config.yaml
n_head: 3
d_mlp: 384
norm: "layernorm"
norm_eps: 1e-06
init: "uniform"
lr_head: 0.00642
steps: 6348
dataset: "wikipedia_en"
Each number is 128 + 24 x the weight over the matrix's rms, rounded and kept within 0 to 255. Layers, rows and columns count from 0. Numbers have three digits each.

# layer 3 MLP up, 384x96, rms 0.155, rows 217-284, columns 0-95
122138148167092167126111122158146085172149133098159175118133137140112110101099107140168104132083150121133136112158115131138167135151147105143126126101104113129108110122149163107117119139107128147163082106105121103138130137112095146123137162123139131100113126112138160134128144141126130136
044134135148182137093130130138143135162118106122107118079102145158130119132103100120141120141123122135159120128121122111103149132105130141115106117151103116137148096126120147139144068116117100123198136106174131149143155137111099173139185128123125113101159128098147069134110150117132143206
122115152153101143108076140116116127160122135097106130154170146125122127095123145129165110079141149112112166131124136125123110163179108143113121090165154127163093151109110111113132128155130124169134132134108112093084104116131155168142096077108127099203116163117153150126096138096122111151
096191104167122086100156132119161096112077133153113119111142118119152119112122147126071104147123097115108173113138134127142145128083162068121119040175117118109082136127135146139152126140135107152174088158165120149142148151165132173132175105098120119174124140129152089139085135127151146165
105169139092142116084140121118192131137138158167127116144146118171170099100104124137146107114106145135153171137107106131133106103108156105083114144158093135204126127153124126100102112174102138144169115172123125110123127156091140145147143113117128115107138105118141125141109106123085154136
124169163123175106131129122134112115096108157102084141084108142118172114116133141113131102122099137132095150140149118140154143145115177127145145115139099084143098129111128105131153156140098103139165126129185143160152115122108128138113190137107160135115149116144031108072123122137152155188
122112164201157144086090135110126084116074173101134124136163145140152121112110132151137132166114080154166194109144143163116118177104159188107074106135106092188107148137181134135107109185109122166126138079147102111107094106092104161106135131124150122158178101110090092155076103118115082114
115154130137105150118118129141110126104134071103144124123106123140110129118139140133157145139128146128175132146136104170124135094145123122109141148139167102124118114152124162106135108141098088142118126146106122162133139129143139158133165128102146118145119087137097144134124112150121111156
107140147153139118093082093110150161146100145126122135111095127159141097076124109150152135117080118126164160117104149150128101106156191139146076099125103121148120150120154147131132148139144144139130103107158111120116154183129096151101176162147151162142097091150152127171091108133100093134
076141134128125147117158138125089125074107156087107149144107150157141103150122156142096105177097154117144137129126124134123166153134136154113115137109143115125125126132153114117106110139102106162163080111123106178148135117175152175133093096130130121128090157126154111111127152081139144100
063166129165126149141057150111077158100115161135106128138094107136156128111146112174129112129105114145105177070162162106107159157168129124123090101134104122125089108157163161132065139137110127177150101195145075138115142112125173150124145078104172128179076172104104106148141179055156147150
121169126129126109078120139112143139141107128138122101140146082131132096117111111144158120126136152161138188119122134154156120173132110119091142128135155152176137132108120122145156129159117153148142110153120143114151153130090117133168105181093099107155122141131123123096090109065098135161
118134146136083120107134113110124180115099117130137157132154102109120117124129141133090134146105159155170144082146155157122148127160145111134137126132156143146081133143136123129112162099118131128171114165139114101165135102097123121139114162133105129136105154068123123145139097112139123125
127144186154141144110074129107142118159107148171143137099138106135166127103134131133135090157092138147138143142126129114104161136116132122079152139128129085157146103087108134108118142088123101153121105100154106140100155110112104139155112116121133156116150121127103095107132161142119115148
112121148110111160136123145104110105150130144128142153119123141161145128127106106133129141147116115128133160128069155186114098129161161125118147106145103148157111173099109121129137099122100127150107130151103138099101155090114123154127134150136110107126128147096114113156150128097118080125
095162152203102137100097165162124159142123073091119190163083123103087107125136091134119104090100156115167142098137154162083194154165098133144098111084131112142091120120147115126141124168126130154135111139138113098128128105122108166121090133090139115146093193092145134166133147088163134147
161136155111142149110140104103117121124114133097107158115137173171145111127127169163110129106133119175156125101147152129165168103132144154100086109128113093173137149086131121142137105132134087156170119128131148111138148082107099136113135121087135087136128155131122115097128136101139119165
098131111108115120129127112125119128146126136137123141134120166152118146141150140127127122127129114149153128113152115144144108135072130135124094106156101131134093135144162134132101135137129060134098114115151101097104140141114140127130165111158174150153147150135139130150150114133149122127
122163121178116128120121151116117127129126178129091124103152116120136161111062087134129135122099182145105156121100130195113082157117185144104119101131120148166118124123132108102126149111141120121153114108145155076110117071045067151152144150087141097123153147128113133129143108106142160131
138160150151119146092106140115120149100120119132138141130119135155131137101085141131112088156125136155138143131128159149130139158130117146121116093132131153157121127127142106114106109147142122144160092130154135141130114120153142148142141093150145109145120126131140130115095111086123116139
127127148139146125111140132120125159136077121127125173117078164154125123103118115116135094167121120152136126118167140151119123151124154114112118129131108102153112148138142120137098116167145114131162092129147123133126128112120156159123130088135141126119134127139126142140089131127144126131
117148132129111156110095142109103126162117114129078128121160114134105149109092120163172149124131155158135120133170119127140165173174146101154108112143156135149093142081149138128145136125132092156134134150104115101111128113134110175139122143126119102154111147154136128128097145103117112165
123137160134107132123079154135120185103163132149131154113132160115121129136114119157087103110063113150145149184161119121081110114107123131081094114098129115132080129184122157108115098127121132189206097130162078091095114152109150147125132146133133148165087119140124114137107163127123200139
113150136125173128111119145114121135099131153116108191146127132120149092107121121168096095116109148139128143131138117136101133139109140134142149137125102095199108124164122127093097059148131142167168135153115107108105094150122156169115146107099142159137092096102120131128100129079147148148
132140146115100164120094172130118109149146147109140152130135116117112126136115105154105136136115145155142154161125134124093108165111110118149163123104133083161136139105119118124140131145129158151136102084154115134124143164087127137089141160091159144175123111141158070168154137102113124088
130130139136155148091131134127144117106106129135144126113096153137155098096103144128132125135115157142139127108146145160105123140114125144118096102118125115137118139137146111115108142150159127140138078113129143118160105127104136180138146109120135130166136121118119104145094123100101127126
138141144120158164101156116134109107140135104169150123142090144154161136102148137110113110148095126147114155106160133113111115124106140164109074116134129122145110118141146110110150126159185092120126134137126122151099088131100135131155150091140179138110114109147129132140119148118124151113
108110133122153132114138151153135104138130116114131129158126143147187079138105110155124092105124113131167136168138129161122158163153152186177149130118121114162117093100095149056141084155161138162130109141150108113120107152150149173106142136115157121101134109146106137068127112082142135109
141143135122178184104140102112130117074104132101101104127123137154141124152125099142084088128129115176093132089192179144134163117121126135096125096130127115179103153142073108139085129125167106129151133086146154089125140099088142125164115144112160100143124108158112150148136133116110100181
134155145173161099075085156134109152173096095129106166084129150158139142111084146112176090154078169136106133129146144125137110117080151141157083121178138084131120166062112132129148136141101101157175120136170137137153109115060110170138153128100142117125111127170123127073116124149113114204
133144186140132127121153164089097107132134068130140148164108119129174127095129167147074074185120107140156147112136100123126145158114109145110125117148124141151091135097143128104117156092150141120152115126132116136102133147156124166117130105139134134136096102123155103118137115070158145138
130158114153152129111151152098121141117092119133151192126138125141137074148138147138119085146109120125130120117145157098148136116116127124102149116148083128148120141119171085140087143111128123143115073123124153117150179128160117125122138106136143127128146160117062143104097134142125151121
141132155131149114129070166109106128144104151143084140090107143163137146125137117101164117107130091131114130096157136136158081120126145140139101125157119122137103157113111130138128153151145147170145120150161176133110113118088070121122170135105171074100148144122106101098136106177153149133
135146138122171115139103068149085118146144112094111104131099129210162120111110114137114094107110135140126161103158104106143132151083156133105127120134110107134145152179119116116103101147129126145122131094142117146113112135141104119139165105133150135123134138103123121120125168147105130108
128159129160107115085099189112096145067113125174091160109068107107127101124102108128130117106078117154124150079154168176168205156156142086120134124155095161150132168092143130122126105161067159127125075163168136095125105091094106172171116129131177083134142174122077121082133149139165134186
117139137139139136083126133140139152125082132131113135137111160150139113126108138133148090129099143147153133138140140144128131140111131129117118118119153137145107151127155119123090135159162124144147107119138118122143116120100154164130138121116152131155109127135134099141096141112132122134
116152173099103133146101116143156120134140134148122117144140109140145086104099140115144116149119105147097142121140110132125113117144151110134118117126149115114098118094159106143148151130161120122133104127150148113110161093130127138182130139127165099128168103102099148149115118117122084151
099132174182111142125114154171131120117127125122149138128082118137166107109092104167092098140132126121111176095126137181135105153130119129112125127147157107162110130147120155071093131138169150146123123139109092105097120142178148192107120086103186171128074130123169122094117140098138110137
109107136188129204082129163098134122198093130120158150118072118137115099134087098133109088144097144130133138104147125169102133127137094117117107099154117106147119133139141131114097102143135131187159142117116154105129161138064126162120124105160168097124108191143123105113121168144152134101
140135139180158132079125148085090133122096115095070130099117146177130148123087151142137117168067130128158151123116136134083095138135154098145086145169161154109135175106098118121124102115120099139165132145185118140137130123106110148122128107118153132104096130114097163077099139162161111178
126153100149134143154148135147159127138101092131131192153132117167151115132146118151084103091090162144143152097126124097126164145143132138172117104115134106154078137126184097126110083160137109139149098131178099091118162137160147137144084141137167150133076180129121134161137152089109120117
115160099154162138083145080097152158159121160125130145100142123121171104120112099171121093117105126114133144079137110146113110116140166172116104094138114106141112174147081137158078137130158098103164087128144142129116098157120114127129129136136119124136146168129128124139118101146171121157
089126125167080119111095136158067129079127135117146131153107134106170098117123124127132158109116096146154168131118086116152162146150134131122130086150142122145105110115163142142118125127152138147126141133118148156163134116127156149090110140086107108131105118108143113126145122090124082162
145146155145109130122111145132107168072131109147073155109122136128148117131124119151145093126107165147122121090133128143111167126158102167084118101107142147160129153102132106145111110123124151122125112141159167106139103145125081139134121132158145103133135151125147166134121132099141167166
118182100105110154099166164122121123081055146142108129149122120162199089139128121126126108119091126153110133109144149176095181110134128124137100126155160091128095129120123083163140131117180114182115100108154166085141097135143126126092120090094162106153126146145110065145113140098164133178
133162119141140174113105124146154109164147111125102181118074127173144102131110062106114129099081105169169146163161085122135107132080142128127137162137094123158124106158143151051123086160145093165139099134132099133092119135082129135125160146139159157133157146151113084163138121160088114127
141152191134160135124118130138111107152128121144119125104079124179122105115132114119104112142101131139165124126159134134128127120085151171104098132103113149121129119138117133118142140151107119188145092096137111122152091139138085121125161093147164161123125145100163122180123137153139123136
108119174135140182105075095108167098155099143145068139109120170158176140131110138184144088160074109164153179105197123130130124111140168145107096123144103125195113159093110128103125123119192128166098105143155139071142122115085087154125163136128124112138113146132078096093127154157117139144
139167105155135155113129114128115158155125130141125108130129143120135068139128102150160100133104126111106124109135147141131111115112118135098077115125158141123082122146172103152141129119111108121113095132132128137140135128142099116114168146105153101130117179163105146140131159141142130169
128117178120168142108123112114123085186099098131114146120095165210118115104107113158163081163112086138169128146151123157085092149139183123118101146154141110145116140131176126108114099113119112161126116137124121095134106102154098143122137123158105104131156107090142116112100127154122108128
164157127139136124141110132072124169094134121117112132178120139115137084086106135133071116159082160140152172148147138125158090124141106142116145130135151144119128195163120124119076140109143123119175107146149104139122133136149132119172128116103141143122103095118139107168113147084120111168
092144138120154142085126132129133125148081141135105150133110139147145114105127116120143094132117119140128134134144113171133146121134153135132112129109146128144136144118131120127098143167150126150151098123163128147132139135085126159138144122120160139120076154117114131111061135118132115137
118150138166153156094159135123136159071100121114085135142078162162131140117133118138079075182080105147127156113187105136157169153093106152075104122112131136138152162125118102140090137137119131121164125135155117155129131094105127149098143125144131122145126154106148144125125123117111137154
135121123169180123090136106159150142101101149083057138129135125151139159130106109143137102146088131168123115114154125100112163148134165109121118147128115104137117130100124146133134060149146122118140106127186157160162121107107105130130124126111131113151163118109097122107095107116128103189
099127179125153183134150101096161132128103097142127127110100118155173150143133105133109110150109107134119140133174147099138114119155113136110154146145111139156139131141183080093105088145103130147114115144096151047140125123107120132157139140157130122103105103098143123088122149139153092147
113168135108138123111132141121096194156118164127107124159134108132184151143124091138105120121105157156147150097137104124099130128107130174095129095115117152138114126098134145116133136140138123149100132135145146121150083117104073123151130128100122117137150182085085134071112109100119168131
130154115185109171114086103108084133173105111143132148092142150124132136132129100140177099111146143140109148157174121173121092140170155141165115088141139141156117150151108139137140132149138116108151091156144148109116123145112096140136159126118114061144133113127131127159103151149094088162
104122156113100125102120117124154090114151132126137128165109161131127122119078137124181129146129138112184146132098098146144136129141153151124111104106116134160123136126123096148113136133123133163109126131080134082108125096103160164131160097115146115132143132115127122135129143127123119121
142183116135149154109152108095138133077082102113060121089069117131122126155119077115107088163062139147118116099146131127096125131131113151126108103158131170141102197125178079117077116135152123127120079170177188135173173100172119126127130116110139068143099178111110079151133145092141126161
099151144179138105106105162139136147130085081133103174101088106151154155111111107109165099133069151129146132098146146139112167160136115130179100121141160139125110126110130155153134134108136086125195123110153101170167129141084097177117129137099181151110143177127095094081140076116153144186
111119146155094122115118120122153098186115113133158167105155106107129115093105146112097108129117152128155169123133107146142165140154143136123106098147172105164127104133134110125088138107128153174156115164122102111085127147102125130126144106090121096130123131115092093173144160117123115144
081145147164160136123166108109125142108103088109087127163096151148137127134129133166075114118112101140166137108145158135095128186119108101085148172156117143138134120097162150119077089147130108141142103118160160128166099081114142140124122145101155116152104143081141088123131125130147119147
117185116104138135122099159145129145112118086153119108169159113112143136122149153098112146108121146172116151090136107121150131129102129136113122105108146141151109135113130080141097137113167132176143127127145123117159109123132112133127138114148105113176103140140119102142085132140126110141
139180145163132138107162165140152178117108105144133121117154119127166128088090144134093126163067109143136157134141112153163161119063114113134115107103165090145089137150114126105103152157153087144128074156144140109113088122136102144128141108098124078160099149114157110149121125093162161147
108151190141181101122119088119093122121094140142086159127101128166134103149137093163103086159144134158129146097134137132125095151106115143129066125138149125134138159135101150118154095092162131151176069140169125135123099097167170135167146136116159108143135149142136125091120104099137152125
145140163129116157102098131122111160181114139113101156125167130127115100125129143130141119088116105160173119130124135165168095125137135122093132103115112119172134115113129134135122127133152113129146100133106155127136153101093136141136090122086105127124124115135091098136108153127093136138
107154144147108108130124143091105181131107102136124179077144107114117130119102157098144150114115162156146162141169143155200136119125176117088099114154093127174089117121152112087153125196113118146138115139124096105127146122105119171111110168103111143150125089150143119149138084094133111153
113149127173096098137120086130140129149128127132130122154102116145117097095074153106134126118126168133124164100154132112145169130121124143178105082124187092121123147130143124110123110128176114144107099144124078141119146141136082137125141097120164123131102149151160117156139125126133135142